From a checkpoint of a small transformer trained on Wikipedia.
Size: 12 layers, width 320, 5 heads of 64, MLP 1280 tanh GELU, vocabulary 2145, 15.6M parameters.
Architecture: LayerNorm before each block, biases.
Training: a variant of Adam for these matrices, 773M tokens, 5900 steps.
Each number is 500 + 50 x the weight over its row's rms, rounded and kept within 0 to 999. Layers, rows and columns count from 0. Numbers have three digits each. The size before them is the row's rms in percent of the matrix's.

# q: layer 2 attention query, 320x320, rms 0.0599, rows 103-188, columns 0-39
# k: layer 2 attention key, 320x320, rms 0.0572, rows 103-188, columns 0-39
# v: layer 2 attention value, 320x320, rms 0.0479, rows 64-127, columns 0-39
# o: layer 2 attention output (transposed), 320x320, rms 0.041, rows 64-127, columns 0-39
q103 060:521524513463492450485408445450532514567503513506532523553528470513513538484442488587461423479469571552398599453600503544
k103 066:564507534477520526462476390437497575554419454508583466505499561401458401494444523469448471529489437599534542530497541456
q104 051:482499482496467451472422529550609491668473528575503427409477538549559566585492490507505488444477536480542485504533439468
k104 060:486564438495515476439550461415536540437609569492493514522499551601513482545418533544535301536500536523462512576454509462
q105 048:497573544543515540483581521529442507427427477513478490545523490492430509508450555499507581552529500433583476500518479460
k105 062:478402539508516520460484477591483447542528520565507599589424536424602565489538532583501649440501540412475447517560494458
q106 062:544514491495487520540468490572542486578470478474537491445455455541550487438560566588478496518556561460411443534508477518
k106 068:502524486534475491519484593483527608489566520576530575507587516502562542425498524503485551437542487475544505513474490479
q107 058:550532509516466459452494428557549581565469505533533466436489487585492568499471628461533543441508556532529512532402435505
k107 062:527522493467476520480438558509480581398464521525478496584615485457507452525472553434504551554489554488565509463516509487
q108 052:478430446507542493631544449502460492486445477531431447593453471446403514530577536492423395505518466464507477425460469520
k108 059:495562455505388457454451444513501511549575482562527483480544498543563376495519441567456570455528552534559468612495497551
q109 061:489502502457542497431527465491437477515509557498584504498517516474510567524529486512497518494519557505499513566569496508
k109 083:520420618479588540495524461450525549461528459524495537505491479408456480453574496545425515436469453555514607523610540419
q110 046:523454546502466472561507551414588428572456494480489438478513496505407542401475577489463604559449500447473564544521476508
k110 057:519562464478426483467533431472433594526433503475460453493502524546574452559508537428512560515517499466466505614483483459
q111 047:487495445590451536481467489528513520515472563525510582385549553453526467524530472510562469465392377520502526434327499477
k111 058:502575571469545436489477537513440468423478487534434521510435530470470508512516569442498459545547411503522534533594446543
q112 055:515523537463585435450460530563502549601495483480490363569532452422498524497502536430583502496445557511460500541537427565
k112 068:554485536551526506547460474480455466418538525509520446464606606441429493528479520457447489522470550501439493394504452542
q113 051:475489393486482574547520529535579457494541537448493535467394532518554500630439441517513552432495477455455515498373487533
k113 056:516515498476436540456526534509530518543523436472513544413413619524482499510484487418540569492547444514590529469559546509
q114 057:503486458496512543463521474515509528487529472526446484600462536479491521521444358536521530446509477542590507574523473446
k114 060:490504441479490522443505379512602454533504554436522465481422429381468533499458530563512414478425459507493434437433535502
q115 050:522507453435523555469496561459489408502478506493497520534541470502502491520495523524533556487453470511500491571592499491
k115 055:481456547506616475459485421508560530487562511581453490454446470373397479455547538530474526424528474567542589509551552549
q116 057:499515413501500430399532468630552560491467606427446420474495541541518544506495608464515497503479611481556543529516478470
k116 065:535525465485476538514467512439428554452524547506492614405487466515404497503497620487537628578479539469482489543525464520
q117 047:520490609485469543479534502470488584485493438553521603584455520509465445490468571373448570433471493503538522456502559461
k117 062:485521514518489480534484514551550574467429542474409537531427566542389505506503456575481508560474550443460499363496453558
q118 051:520367513536506530527551482480510548433561465517482471548442481374425536536627504527451520560505533535511583456320471469
k118 060:535483504480489448516483475544539455544509545469527399464642515433573459509469401524561527485516426584542513486426508533
q119 062:484483475517553451455478410501592526643423521487558419423567557541506514458486582497506414514481555502433541511532528584
k119 065:562566517459470503527409507475485594434449459434515520535533535435553376542476462506561489546511483473485488503548435540
q120 051:513498527503458533512548556439477478449541452565506473572498548554480417481486474461514641453502525517426550560547557577
k120 062:507493566497463483597513478517512574581458537505580470461433498445638563576543537515581448561534614461446425506470490531
q121 049:505540429464471525497474432569594451563461538542572409437498468537525491541457499510510442537507542547461495498465504488
k121 060:562514526519518514581461515533504550411563378498462443343501511512520468509505496461505453455564482508530521418597488497
q122 066:541442500508489489586505405537459522502614533466471511478493482431533556592563453512464478528474464541513500527391420548
k122 066:570559481539519438514438559457485469510543516583500467525647566486598352530463513469519458522519391500588503526380561533
q123 049:525572437560418486435504493473453418509529513482487580512495502493496509516449392473517526535565522506471460490550516472
k123 057:507475478502552473354515476535453545424519488442530472508494470554489534492499510560456443476468441516493491513505484448
q124 049:471480514498492478456442509547575575605569480557492583504494553593550583569457528523530417463556530496523551440520438603
k124 058:509529527479523551565419591558497539448506482554437596469487520528512545518463442434517534550467557484527555497570518535
q125 064:413540498495480563459509545457458426455418524491477493565559478500429476420485508432573514533487503420516489496569541494
k125 069:420512538538501515462621497546533485482565446443446576537436465425437526427594494574432572479453549509417514420560438439
q126 052:495516505546506508460456518470410424472507537449522481472555517449617613530437545498558516506387609485420506567595553538
k126 064:474528489479490523478493520498590387334453431476545538513567529584492531491502547480477485483501488522431483533475452459
q127 054:444475516444468543442458580454425462482415550459568499512563473499460554535558554451526539567520536463504555573636485534
k127 067:404477577546552499477539487540511577502558443528477523522413489439454541399516462564456492465449519490465533505557495453
v64 088:565468574465590472456568446510504485436464537495528447550519541481463386492458562453496489467537475513441549481464480438
o64 088:491515476456473498526479585422524531511522509509455470512523510461490450482502503551593498537488534432543474476554491496
v65 172:564484565549504460596514480443527554430587457523441538517448530474484509474479426624558464485422502489472543473535510459
o65 100:606482499539525415500487412535529541509507448485510514455514512489507512559547516440430495509506490498509548465480506527
v66 091:525512502421561468537397538358541514538504512456564442460429436467419399553506444574501464465440657463485549450392496477
o66 085:552512488517420485493522514558475490606480470429436528556516608417398481431497447485501563473511447537530426501546540483
v67 089:518532521511572551457571528508496525415491553567478528521504526471583487519482546495460510497497456537530602504440490599
o67 083:506499530418437509492403542512438516423494449500515532459550496481497565572542506504509432507512593501488497532547530452
v68 103:436564534540411518468468397527590449574596447515539542577364463504484531450425534527496462471477473519499411570458453508
o68 110:446526532510553306568505514494421598521427603517523486513525498481489437468469406470473510499497505566480475523504465581
v69 091:483588438448462439568411476628505475486489471358549472424467490592571614474502534564482445502524527477438421539512475582
o69 097:490478508506492480513509485488476482512473480521481498517498464501497549495481472441491470502489502467521521517522522489
v70 093:470596457491451441436459509559431516516526532430422495520510550540458537563505534477470543566521550546502475461520437504
o70 102:466514507480505523509483499487510499485499517491518525457524481488491473515513478515493491505491492497473508509490486499
v71 092:449477444543532512519458572534555545482513401526506500512453543553473529509510455343414451504462451473505472479500435503
o71 086:413482531434491549523523504452421451457431458455531544492548457441562608459554495565547492492519533471479514540521566558
v72 083:589461557483544506458498461406579474562473439533509486515529546499470450433482433530540513514541454560545575497517572381
o72 091:542485467497510509514499494548470529466537469487495516492502528470508533539503500500487516484512520489503489498490505485
v73 114:481529466608445441610560503571506447477541514455514520557494447505507499514418542554525495476485563467510476498501477517
o73 135:467550533529538403479451470481503509548468627486569437456482478531479453517527530451465467499503499554445547534548453588
v74 085:509412637566498524609567393447528510457465478557580459542425477541494500407438520572494380365485512546492545494528584475
o74 095:555520486520506424499486483538487519536546510487486509500517506492501516525485488459499512529502517513518508505508504522
v75 117:518449468438523463492438510431508534565486493501460475453562530487486401522516494480546568506505493499494526500535525436
o75 112:436508445491481619466497494547547445435564382504507526454549482464450561511541469498515513521539539412453414482499525418
v76 090:498513480508481487526565539348435473574405512527512540468567506509505504481464482522459546460520327460480510539540514522
o76 085:444513505449527573486459522531499495452501489499513516466508446594490409450466534503586533506495562478490482525468495482
v77 099:472538445447421458534436498619418528517505508441467474487522516541559562511420542526488488541552506508490452508501400545
o77 103:471517483488500505498485491469509456466490508517514491485504464478486514516505473489495485502495498471484520512525503500
v78 095:483540467478520351548471497581466487459559518391517437492475508499556432506448493556499473444499538524472421587524432440
o78 103:482503481532481499484508471495512520518495499507495461501503478474478571533504443449497486530497518481495516490525480497
v79 089:493519440563429526489472444443489493488520512518507544473562550544498561538499463406536470600460547444438541539537435515
o79 083:535464551436537573477539497554478508493460391517564534509513505474586437521498532614487465451570495566436492537445506484
v80 085:513526454486624481512545560483521461489524500481524596516479546479504480499524446431559512397563533574455493509476486540
o80 080:449485523558472406541515489473474516465524520491504419419469459522472485524526567474401484511523556468516523503557551431
v81 097:521490539510498567460531517526393506441443574481553472550552539424495456496543534481476526530496624459568491514535579512
o81 092:545517412552477434468493526426568523506565451537552459444509524513501530573412434486542513477466477556483573467515508488
v82 092:546392550556547585527546512439513544487494508573496492537507525492478424461486451499532495448467447503544540472498609434
o82 098:478549472481517537507442515508526457498537492498507507509504515487508478512515549520517468522521484489488489483517514512
v83 144:535487512591518454584481450564520523391537452507499541544410446497449522435500540573513498455456548515469515447474545483
o83 104:610543521516493376508516472476562555500487541504530487487519543472521497546505463494409519520502490529505545540491440573
v84 115:481463418464543530391531553461512506526425503529461432462564520507532525586505517483470530559523435439474479531483516471
o84 103:401515523479472609505514541491470463481494446503492541502511447516472470402473521499577508502514491474506402504518514466
v85 080:511454544518474540492610515438535519548374514558574476459535501527580491538424454574497552426544502555523605504565477441
o85 092:458520504460532526518447521540480490489556497482481516513524510494489484486482512487533489531495529491492478508503535484
v86 098:456583498413392440451438543625439475444455543498441520494501511524489590549471537455476516563511550490435479487525391572
o86 108:500457510506512498509513490447541511517506509510499506490486486492514461472487510531502484483475475508498519508485487524
v87 097:508458421487481520476469481383469439513530571466486460518527491471451492580512411474527482574507607525516548621613463466
o87 106:521483475497528563488533510450540542460525387498543523489515515526498520518477494569510546462504455472494510447478542422
v88 075:523423581532585468556528380457494479456470474501529513538458482502546455452443506449501492383471451594541540481454548423
o88 086:530547498466525460481449497520518521528530552486503498480508508484516494585499499504489524544526533470473513513494459560
v89 091:429542457490422432506511542487519470452512470527465488517518470562538497478424560486515561558530509413516397481477530518
o89 093:436517543488513514512532496496536507505462604522535507497473502447486446477540486517500530510497490501478489546474411507
v90 126:498532392489503524494530595379449486634485547550516498485577565497563499552469478529486571513530504548508471490537470593
o90 097:368500497480528608458508533526426464486522520506554483452497463545487477475491558459538475496533522479411492490508539446
v91 096:522511510548469458500578430514549524484353476506513520458497498542614534474437591524485510482500443491454516489463520452
o91 103:409483548502504511446496563507517480552490573490556468459491475475480423439528537464539466552515507494478470534533445576
v92 082:537396510532554488540477486553588531466480500577523517465608489508484533477554512446525559475530462541568518449518527567
o92 069:468527581383523560380525546455353468426510510512455500496466466610502521518513560568504473534477488496407479528496511516
v93 094:470483415482489569475458541628459465456587502536485599596571519474450560476475498464493489551465586574520461461501427531
o93 101:483509516486527484522463449477453478452464478565591483467491439559598532589500478498455409389541488495524558482527556527
v94 097:577428590474537462500490406430554511591502543515541374450494547481494396486432473577496510379568399580527616535521474417
o94 111:576569470443491538488503509564525495462550433516356549570526549464503523489527454548551527609428530392534457507515533419
v95 097:493543492518511461421468430546578561513452455528550525515454499488523451506445556495488438414551533506498574520457552429
o95 088:516540533444502454566502517506451535515428537483479493517526567407524491467453463511489446598489473580479437515530489492
v96 090:524442591519555529389476485363585481482476498527482483478534500558439520495507499493483515406506517441579588519534582437
o96 100:532500509498497493537515507525476537511531517491522529516490511484511469491491509509515532499507502554506468509478459504
v97 124:533492614541533537552517465407575530411598462521491510474447471492411446441541460531546490448479523530506537532530533446
o97 098:603461503535490439518536479516526555519492475500512522496509549464523501550530507518454516504479518529516532483434454524
v98 098:507496565473471493523508424428499453496486543464575458458525461410391411530548541477530518535540600476544447504486485444
o98 088:563519455526518442495502511545546471556491422514462491568415543564502486437463492462570523518466423490512525486504506538
v99 094:504565619515520426584564451432504463410477550462553478586504511445560445429452573547457537456487542492493489566423496453
o99 116:463564474514467465469478491550524482546496588485511442456516476464436486514587509440549505560505542490443484504573435555
v100 112:485539513574507525559439488522482525452579489497482562491453471495405537554513444447480492471436541491484490451511504517
o100 090:559467497492515417503524470467520553521460531475533506489494515530525486527471515505452496496542462553509545514443443551
v101 098:542515398467541555419488590457442524533478500515451452407600522486535528504527475441402512601523496464526511489460487556
o101 093:494487480436448624461476520509496492417529412470517557491494444531453522494474506486599545470482553411553474457498590403
v102 117:460562486516475464647495443570499513464604498499453518530467491478614478495426547622535537460465524557496540456479490522
o102 123:516526541533491390473489495528495484535435576524500462485514503445479541552595517388418447521498502466454526542605439576
v103 092:499468556555542482578576488461462442446570460598451539523421540430511411449462482605480499511473440461557504496564586431
o103 101:502513494491510508470467480514533493510490526505539489485524515467489508539554535474501501509546509485455518475507493552
v104 074:495523455534433395515498460540519445569520490484423509474495504526503552482426447511527498540498478453455406513422462481
o104 091:472536465510507504491525473529504522514515539503533517491476488508471477522500513465481519503474499536493480488468480483
v105 086:495504467404498430503510563579527547530503447453420516498555484495596564467443478524523558540484480472460460398514501508
o105 081:375499479555509537501506465471477437513389511523541445514502446492429510492544515459529456505490475414503463579597543537
v106 101:530535533496534443495420568447587499627579453465503530545497542447448400523478434513472507471458527493493482604542439516
o106 099:466526425559476529508571494486391538467471526454554482472521479497387432464495496433554574461529581523464502457478518362
v107 081:496546571493564535557520540516497517557431526525579470560478462480497501450525502527462481455506332683482517398519459579
o107 092:533511494507502477500484505512468465485518503521486468516498485557525504511500517489513457494505540456493541537525541494
v108 092:506545547545532482571548456619418520380509469520516538518586545444644468430439554494501516431544376501531507554446549516
o108 093:495491518513511518529456526427524465486433576528419431468509375497499559469540544427504429594475521445535512458564467479
v109 099:526460541594546553501564503408575498514506453571521519510423450488479442504520492473511520463410479486539525438490664429
o109 104:527481527524507468497511496502503518510513493479512474502499532502505490502502514515504502508524499520508500497495501509
v110 092:514538514499491500558551528527397566407413523525500507458517558510595485518477557553433536523533373503443534477487522468
o110 090:460550441515427531436499503489567449482523536518577434467542408500478462529540480430565517490494578479475518530565438493
v111 077:531487630525584507587485410575563565622483501572522503631440486459521457455549489560563497512511435512452566475481560471
o111 084:550507496511500499516519527479526474476509505524484465483510563458526529525544522486453454501549496505462529513525475527
v112 074:462531453494414535553467572510513519586557473434550543552484503546486525482476527452453509494575465593579441533496464510
o112 078:378565486598538474489571426540522436500461529484571523539475438505508532491532453486491548439444521456481476475497534462
v113 074:499544487470544439321511502477514582588478523415605472475589479530467428527468453502438574526460509484526490502520597465
o113 079:462420470547458544508473544460501505528443397497450468496518432518444518400467395496570525510458490462562460524531529434
v114 116:479550390489566465520508546474497411600462498480563471506543486545495523517379480480438555514570485578489464530458468493
o114 097:404551507442499500487464509500476512497440547488535453523537439501486489483498525483571479499490526447482480545554509491
v115 098:511405482503597513540529453503553531628517440446529470557498457465408456428560416507508523413522463564481493491421473426
o115 092:430597481584453478510530537485450499457529515535529366477442505550498477501483510409471519544522496526529510451569493485
v116 083:462558435420523443519400497631465509434505498413473546519524545539531569518416504466491547544508507461475430468484425517
o116 095:454503495527491499498511481457515513516500510523527493495513458492464477502485489487507490488493497484509508483502498489
v117 099:546394566513518598473602512380518488507442506574559489536471489437446448491523475464471480434414445492561514511471561394
o117 101:507517492517514521507513489526527508510545482486491510498493511509499501529499516516514509523527518511502494485484503517
v118 103:512464512545536529536574523444530502574544530522529494581520500479510398440472470541494467433453477525557508537490641478
o118 102:427530476501476524473487492506490474485482512495530452478519513507501517506518504471557495502521530481468495488559499497
v119 087:534522582492486524532597525534559496534454496501547480572381438542583541446468499562504491440537507519520488442457499540
o119 096:418560485562518362534493453438454565521589667488555488467469564508458417582467510424456506516465542584475482524532464515
v120 117:497415510485501491466527496436460519502450536531479472509451503547510388520401509576496535562527506515540478499530510464
o120 102:412574510470471585437469504508583473519520555520514526463512500453483439499571539510563511503520514468432460505454466539
v121 142:467486434449437511427518604529469444584522559383559420539534511506559485533484485546460487606555558541474454511512480551
o121 095:371585485510507585512472476528474430465495488512501469491504490559466502463487530464540514442482517455512495493539540465
v122 096:489541437476395450498406511567443477510462512447468505459496516509511537541450513496510545566507536433441449537502442575
o122 099:438480499483514499497470508478505490489485511502506485490515484514513489478502496493490473490496485512504490494511493512
v123 101:510451547538568578427533489416476506480517497570488552492506453496411494510551444461454498478531413452557511528443514465
o123 103:523498512492497518512500521501520528517507503481508522507477518513513454478493545545515514501497500547523481488458474507
v124 091:520427460503572581459610510384481466547532533474560378511613540429495416504529507501457473444481475554576522552564592424
o124 098:492538492470486553518484490521479488478471444515473491514469510540485545492481490508565507498503532443490495499540539461
v125 111:555375531523481548495587529435595501532540500546540506511501489474468404455555469506518513458465491523585565454553631423
o125 108:506518492521500518500504498530501498498520487488489505509506514513508506511500506497508510504505506507505478484485500491
v126 101:519409474452399432403507486446537509469520500500470424435421522487513525506463532531532515530561447423478509533537542405
o126 103:483481532527502559529590496519531517531521509485447540555508507425498505448515484492504527516475491502577406474450442496
v127 083:541550450517460508462603563589462537475508431477524539489499411577569540487477502556497488615465564421498421465541531476
o127 076:516417569596476558531464475496534442579494581529528430422480475493506498453514554423466442490545472551499530502460511531
q128 142:568476530542474499553462495458525541473468492501454474423423507467500532509457435586435520524502540442473476439518607505
k128 132:510490536581476482509518558624474429526529466508520491583443531482489473481490532527479519531503534546461505518515403512
q129 153:481511537477522467516541500487523436546569403523548464524500476493521522545531499531532489517467508465487498439561446475
k129 160:429502560527399529444469513451654581487469484501478470452518442480481508486555499449491500477513434492526533455475483496
q130 138:459460487487481508412480514462440533519431529478506581412477534491502466489548713452498522523565432549559583475479509566
k130 132:499569483396458488463471411521457504535458509516464628489553504552535528581497574479518574516508557453517458526482498528
q131 142:483594646472493469575564461473511419512472575462500442499492522507433444536487471473602500464531608432468426592477462421
k131 124:506495525514586459495465399437531510440455480508518444479483503477582445454503481530548393506528436517495467528499524506
q132 135:541546521515518408536503485570463494451467514484466524513532533523618420440462551548498459516471505520399443525505479501
k132 125:491502466521438501558523602544447493503439589466560481547495490493457469507483637486430552504493558539442461447545528429
q133 123:483406360475524574425514521409441524529423557486499567434561545460488499529544534408508534542547403496575534575453528499
k133 114:508560420408540598457532453478443544622453520491457578512575578529507493579600498455513549540513526493593427569503471486
q134 124:466578610529463428593466499599531444477516528484516433577445553467518450527466509554518481459493584472404416479557462550
k134 114:443450497519537359576448438456543530417511444471493393463449474536553575427433468554591434522498414496424506476524620510
q135 142:464519445436526477460456545515487534464498533516440537416414452541523497516498594466563540494539391472600546503422579507
k135 139:544477467443556510556529414488462491555474495520458516521605547467550521548555593462491545486476529444538501476458496612
q136 115:478550566530507495540466498591491487469506545480541480606482508539445451489446452577466513497541478502487460487563498448
k136 113:490514492489497480499461432450533540386579489506513421449457490544560573441391400560571454495505484471461474500542604443
q137 129:509476468428550533506531480480516573578555537542530485435534490507471545496474455525515422438475558438476526466498507486
k137 124:485512566478502451487536534454568412456496522498479499450484457425375464502575478468502423431483507443529532524526423481
q138 115:552488426450557527464555514449502570584539463535465513393493439515580574486469518498504473480416459481513526485410531507
k138 113:511523512489450538507542593537532415574467535486511535508531528438431417511573626448452501487485519486537535499468382521
q139 132:548414458551576535484506582490425568445520520520482617461427504554538477508517526526434546494497385582533556501385539561
k139 125:519481470496497568495545560554403493534558531499501568537474539476474464588516503466498552502493614498528487535497483558
q140 144:488537526457477448507496484562474466478457551511406534487500487452426409493527436471553573542631566367490476527550505445
k140 130:477505550475544445560456482471445482427470463506492501524514490558523504436480489541500465516484492505416537503512563437
q141 137:476509436456520504411467527410500442532472500445488546425520586495564518506592599406515488496539469531492504561500485533
k141 126:540540428456552491496463339449541555569428450497499513466626523544570550541541653506521483504484486459468449536437540514
q142 135:501416409501494524386478486485426565512456517488512613522538581454515511479500632452457498512512467593534482560458542583
k142 122:500541437503491505482480523565378487529517530537473582507519508584485511547514498539505610524445627487477457537494522451
q143 160:502461388469542503361515562417474450500504472450496491475541571503618537497608644458532461568509506524508537522577503624
k143 144:521532448457490563454444429452539480580462521445516531494577487502489526560603619487510526478456526465478512500486533519
q144 136:525537570549461492605489482583524467489567536498543420601451529519463492520393415584417441464461579548425418465507500496
k144 123:516457478569523386554483479460503503383560473520520383488405457532543563420398435562530437467486456532447514494522573509
q145 120:464549585541472482541515501586466448427492546475530463584523505499494418525509507526502534470504489529506402512537490497
k145 116:473499505521509458525489412486518596392526465502488457516468476575588553471436378547520494483447448498466456488471593508
q146 138:489468462546463521534489477495455562455406578431486559475502494497417497467510456512456565531566459510539460526487555466
k146 138:506548479492563534457537502524382472504520502547456577556461577541518485536452461538491542578454583520537425551537462464
q147 157:467586571495463509467532511461431462519453580483440608463456467531469353456518581505547634486624425525517549542478472518
k147 161:512471509390512492482503406525458571454500527494464566512517559474548410533469589527552495506560519492520502534486608474
q148 141:550442449547539553476488590454525509484514439489507507486461592528579542508547562505452462507430378635497538466531475588
k148 128:540533436472429560470543568510492522575558542437523530502480497501454533558513491513488550490507557510518457511526508546
q149 131:491518562426446494423523489420519438569437501525447523434461516466440510502542513528574555477564585465434510466567430508
k149 127:456473542422530488498464466487474450547502508485541535445530543364420468512594569501517373466518492441488478458541596502
q150 129:504466478440523491441523544519498487528565423528538484494476539501636519496470631556462438486464532542487546457513518606
k150 130:488524512519366438513503555532538428524479531475517455464497432517444526483519570483509561453507540507486549421533511530
q151 146:485613557470459477571546517475524436552568500491508415552563430541491465477504383513553475475523491480420485540503433390
k151 142:514453540483557437538558410471589559494451518474518421468545495464541453467482504494514398464606378514509542499474496490
q152 141:528505529556515526477527606470424499483511543516496567500420511540532454529506617533485538501522412597500566491445450603
k152 143:512512431433449481459522485530446582503556509434531524542489522468485465576543538476535515526544560495513531473494599546
q153 113:485468552540450547436463502544491474474516513508541537622570550488435453548580524438479534543567479512569479536459460532
k153 109:466468484505592497504494390444459570442557467509491458491491484623613569467464341543598507532518447573463495539467604530
q154 142:545472533531537413636529466562524564473448502528446501485431485477488465472409415606477471478469465469538462430419584467
k154 129:493498538564450496533555629590431454499551548502519475601409493486499474502474478480435564491512546573465502441521434509
q155 139:475458460434492549362459551484472520502463525535457604432465523479494558481497632512497562475536490515517560480449545563
k155 122:502533484364498509502475478524441449568499501478493572517582539493395529535556601469469510482459583468500493493514507543
q156 131:495401391529535576391493571450487519528499495556427637456458516478478478507562544446432538540541400549663539520443539573
k156 124:491513457472437552429532577542431464586525480500508590545530512516428507554556507457489536517470606495529475517477499564
q157 136:547453544485496517555563366483492585507492504520489501495456496446461512518467441561534442502441585442490441463494488502
k157 121:462493605496468510491496659568466400514515554537530529576453517434381434508542415462459520519465540537509465476535410485
q158 128:519567586484462467555575498500527516516475572484442519536523442523473382484494330511540537491603538448523435564474489471
k158 130:499475480509580415548527472503452477478478504466562451524486522444524408512495514516509396503584424540509534498514511451
q159 152:486511529525482482502596541424470496467493541507504522508495543496510398568533494462551508506510486512534463565483465551
k159 154:485455466511551494491501455461494568545493499443543443542539495484532435577525469458607449547594446488572519503481536532
q160 132:504560467504458528422528497498521326498524454522452574606509501439533429506592451499592533534559524499531460607608431492
k160 127:470472500504547517495444458427476520579492517511536500525606529503497489471535511482537391507481448510461501526523569488
q161 142:552522568529566467614551482590484583500512595533466502526435434447448493530427433575489495481447478452484462433480553439
k161 134:482463555535494555511480569563489547441567483498511496567443504389452450545523435465414444518475547552573500517520454517
q162 119:487545521581459559571491496572500467428505503514574533622548493508428491493485405552464567502504488538495496532515461478
k162 117:474447514509504496509486524467541622388512553502460485480419474576525522468369322559570520509488492546506508548524563436
q163 128:454509535521442505405451519511462415499473444466533514500543538517468503477571629422510525499501528545468532518541410546
k163 132:517476445394508521478435447459493617502429452509443583444566468573503526495444515499555526510470470424501457554495551460
q164 109:450439554493456472492456449549500527456446511527445513502453499435366485509514538486507569516512565386572502487559552535
k164 116:433464511488507522455460547570493519408440465552428542475493489601504530504504418501512561567477507479502469470520487502
q165 145:529398503528446468456397550422532523521429434512476447405455547455504597473501524551434555502490537512493557389493583551
k165 131:503553505497400485464494573603444448555507505490484463488463540484434542506545579496486548522513554498471511458504445516
q166 112:467456361524572563450529507412460504475471520474542505453521505457472524520575556441523533542512353508636538537447510521
k166 111:537535470436518621408531429465455560591463508493460560511575537547537555567524462482503590528508524486557447564439419469
q167 141:479559499441453509402522512488482498532501511469528496501591463447470428533522512415576547543569521464486513563561444499
k167 143:519506497440539427502452412418563521491422434471501428426562488489473479511584480475551435524605401426525559422495599436
q168 134:474390408474492544397479546416469489546468447528465564424508540491492537490594532469502585523522413512558542511520479566
k168 120:500550429435439573403512523510444501605452479514477614505565521524451530575608549470493542532496580447488490513488480558
q169 141:512582696536515471605462421538484546519458587473502469523414479525397450530444482517449535484521543460450478465498517471
k169 124:498448552516535441537546447543497553412541482503514443499425517484542492455434425512516447517517544543501469493505506464
q170 130:538598642530533461583591501519528525503544530473492426523512400536514427504436419554557470472496472454439527479472473463
k170 121:509454596496497470506548532507562558448473571473499366519419480434483428523500407496529450481561433517526508456460508432
q171 133:478414370513542595465497538439496506466524454509534480457506561542541601506561585478496458543425400547557539509528501574
k171 121:514538463429433653414513529488549508597496519503442598517537522472487519579546519478465581519419583469578496548500467552
q172 127:500512579524432491523485519553524532528529502558500479555533427511441525496426343495442536468493502491500475490402473461
k172 129:529480487546461431571524581538484498445483524501539420461475512466503464431416421527566463483569391558496562480514513480
q173 119:494560571528499489582496500601472460448500550510521463633492500530499395508460490558482510493562473529496463488542451505
k173 111:482495492530503463503477408462514553391535534494497442462430444560585564420424397586546482503441471515429510505502629451
q174 135:477563607531462431609486432608475445478473551475517404575473509513499455482425463618527493478523569476444425466552472471
k174 124:491475544538516396527483457468513550381519476512517420485417492560558555444380420560511460515489486520474486487495546483
q175 133:470530723544437447516512464529482494487410553477524488507513497519444456492508546507460570442539512561471492510482485530
k175 145:489504504456537456493532517554406583473490498513510525504452522571601434459424450584535498526525473534524401565471503448
q176 113:514468427420538539380497533428518464572522431540482557438513454439511580506532503444482486496471563484520517506492515516
k176 114:499554478498483530497497540511496377639461480483539569494579507439393474468576612448471511480511531493498511471496420533
q177 163:437503453486392501406474563472473453482468477479527489427581515552513518491547579412494574509521488548486532489501437519
k177 140:551540445439554444556448389451504511506428432500476493405577535546557545508423568558587499504557451379463506527496586531
q178 104:495457465435505504477474514437512569533427456493456431441549494444477591475593501492544492543506455398497512447533505511
k178 099:496488518434466587423518575525503512606422469480498568523557568456400468566647552454474525511451513445547490512501391469
q179 116:423539599505446443521510452566497444455501511487518445584522546496485472514494558531505528494577561422465441476546461516
k179 115:484461506550527403517437424446494549404478441501500461459471422560569552408413386514562437499512460497420540506465606476
q180 109:580521492532529518443521557474552417539586423528455521565487519544576509492470422558495430471454468592480551487549442516
k180 123:520477478500437501476552586501506477531535543426573464499503488426441471497499523500505460472534497548472541472521552534
q181 135:513523377514499510513486544551498458427460493483516540519536514528579430450537401509526561568546487527486522596518454494
k181 140:517493441485469476561498517451441452466455521552514510486510519600497492453434539593497542496504525528427497479588572468
q182 142:493380384539536539415470523461451531495445506491467609460485588503510540478567620446441543510506428551561522488435521568
k182 125:486550459437451565445514506521414470590480523514466595548530536568476509563576520501512551524448607476524422551489488527
q183 138:514512428485571534537565510503554562501595503523539436556541402481509493549450419476487464526467479423498520491499487468
k183 133:505458500554513482529507444494599548412500519493500374442493421465578501493478391494525449462534407461530557498442463479
q184 160:497570445506478542480549530453516466517581430512527467551578438511527485504516426482498498498501459546494535507518411511
k184 164:482467398452454480502471465411591601500444522489501456448542474440519490489463420518552448443527391455525564489498604470
q185 125:534516467542519501498519580491458496505491488515488587513393513543536436478485502582458565497523409621467549478503475609
k185 128:489535483464394480470545559550444505491562537459518538541420521484452453518505554495470545505509618549457508439541572497
q186 144:498483391476522537417494584385516461542511454482499461454540550415524490518613503472561531609544461476500540494579453547
k186 139:488517458449496489439446433443558541551487444460494413481577471505499500524618506499565486537529449382495569439520599539
q187 145:469491349461475521442444544437474435454473472456526415448580551539591526482613600451542502560508470473468565509607484585
k187 142:505509448397520513427486379429576537545414473488435501445580503548543553564555639504520558508478464398497524471495510502
q188 111:444491505508513481477458546575487414430562479507515493624491547489525434543538549467486493541527499521541450504550505536
k188 104:440505461537493491514438423444529560388528430496488445496472442594581626466452445533548491540471439491439524517449632528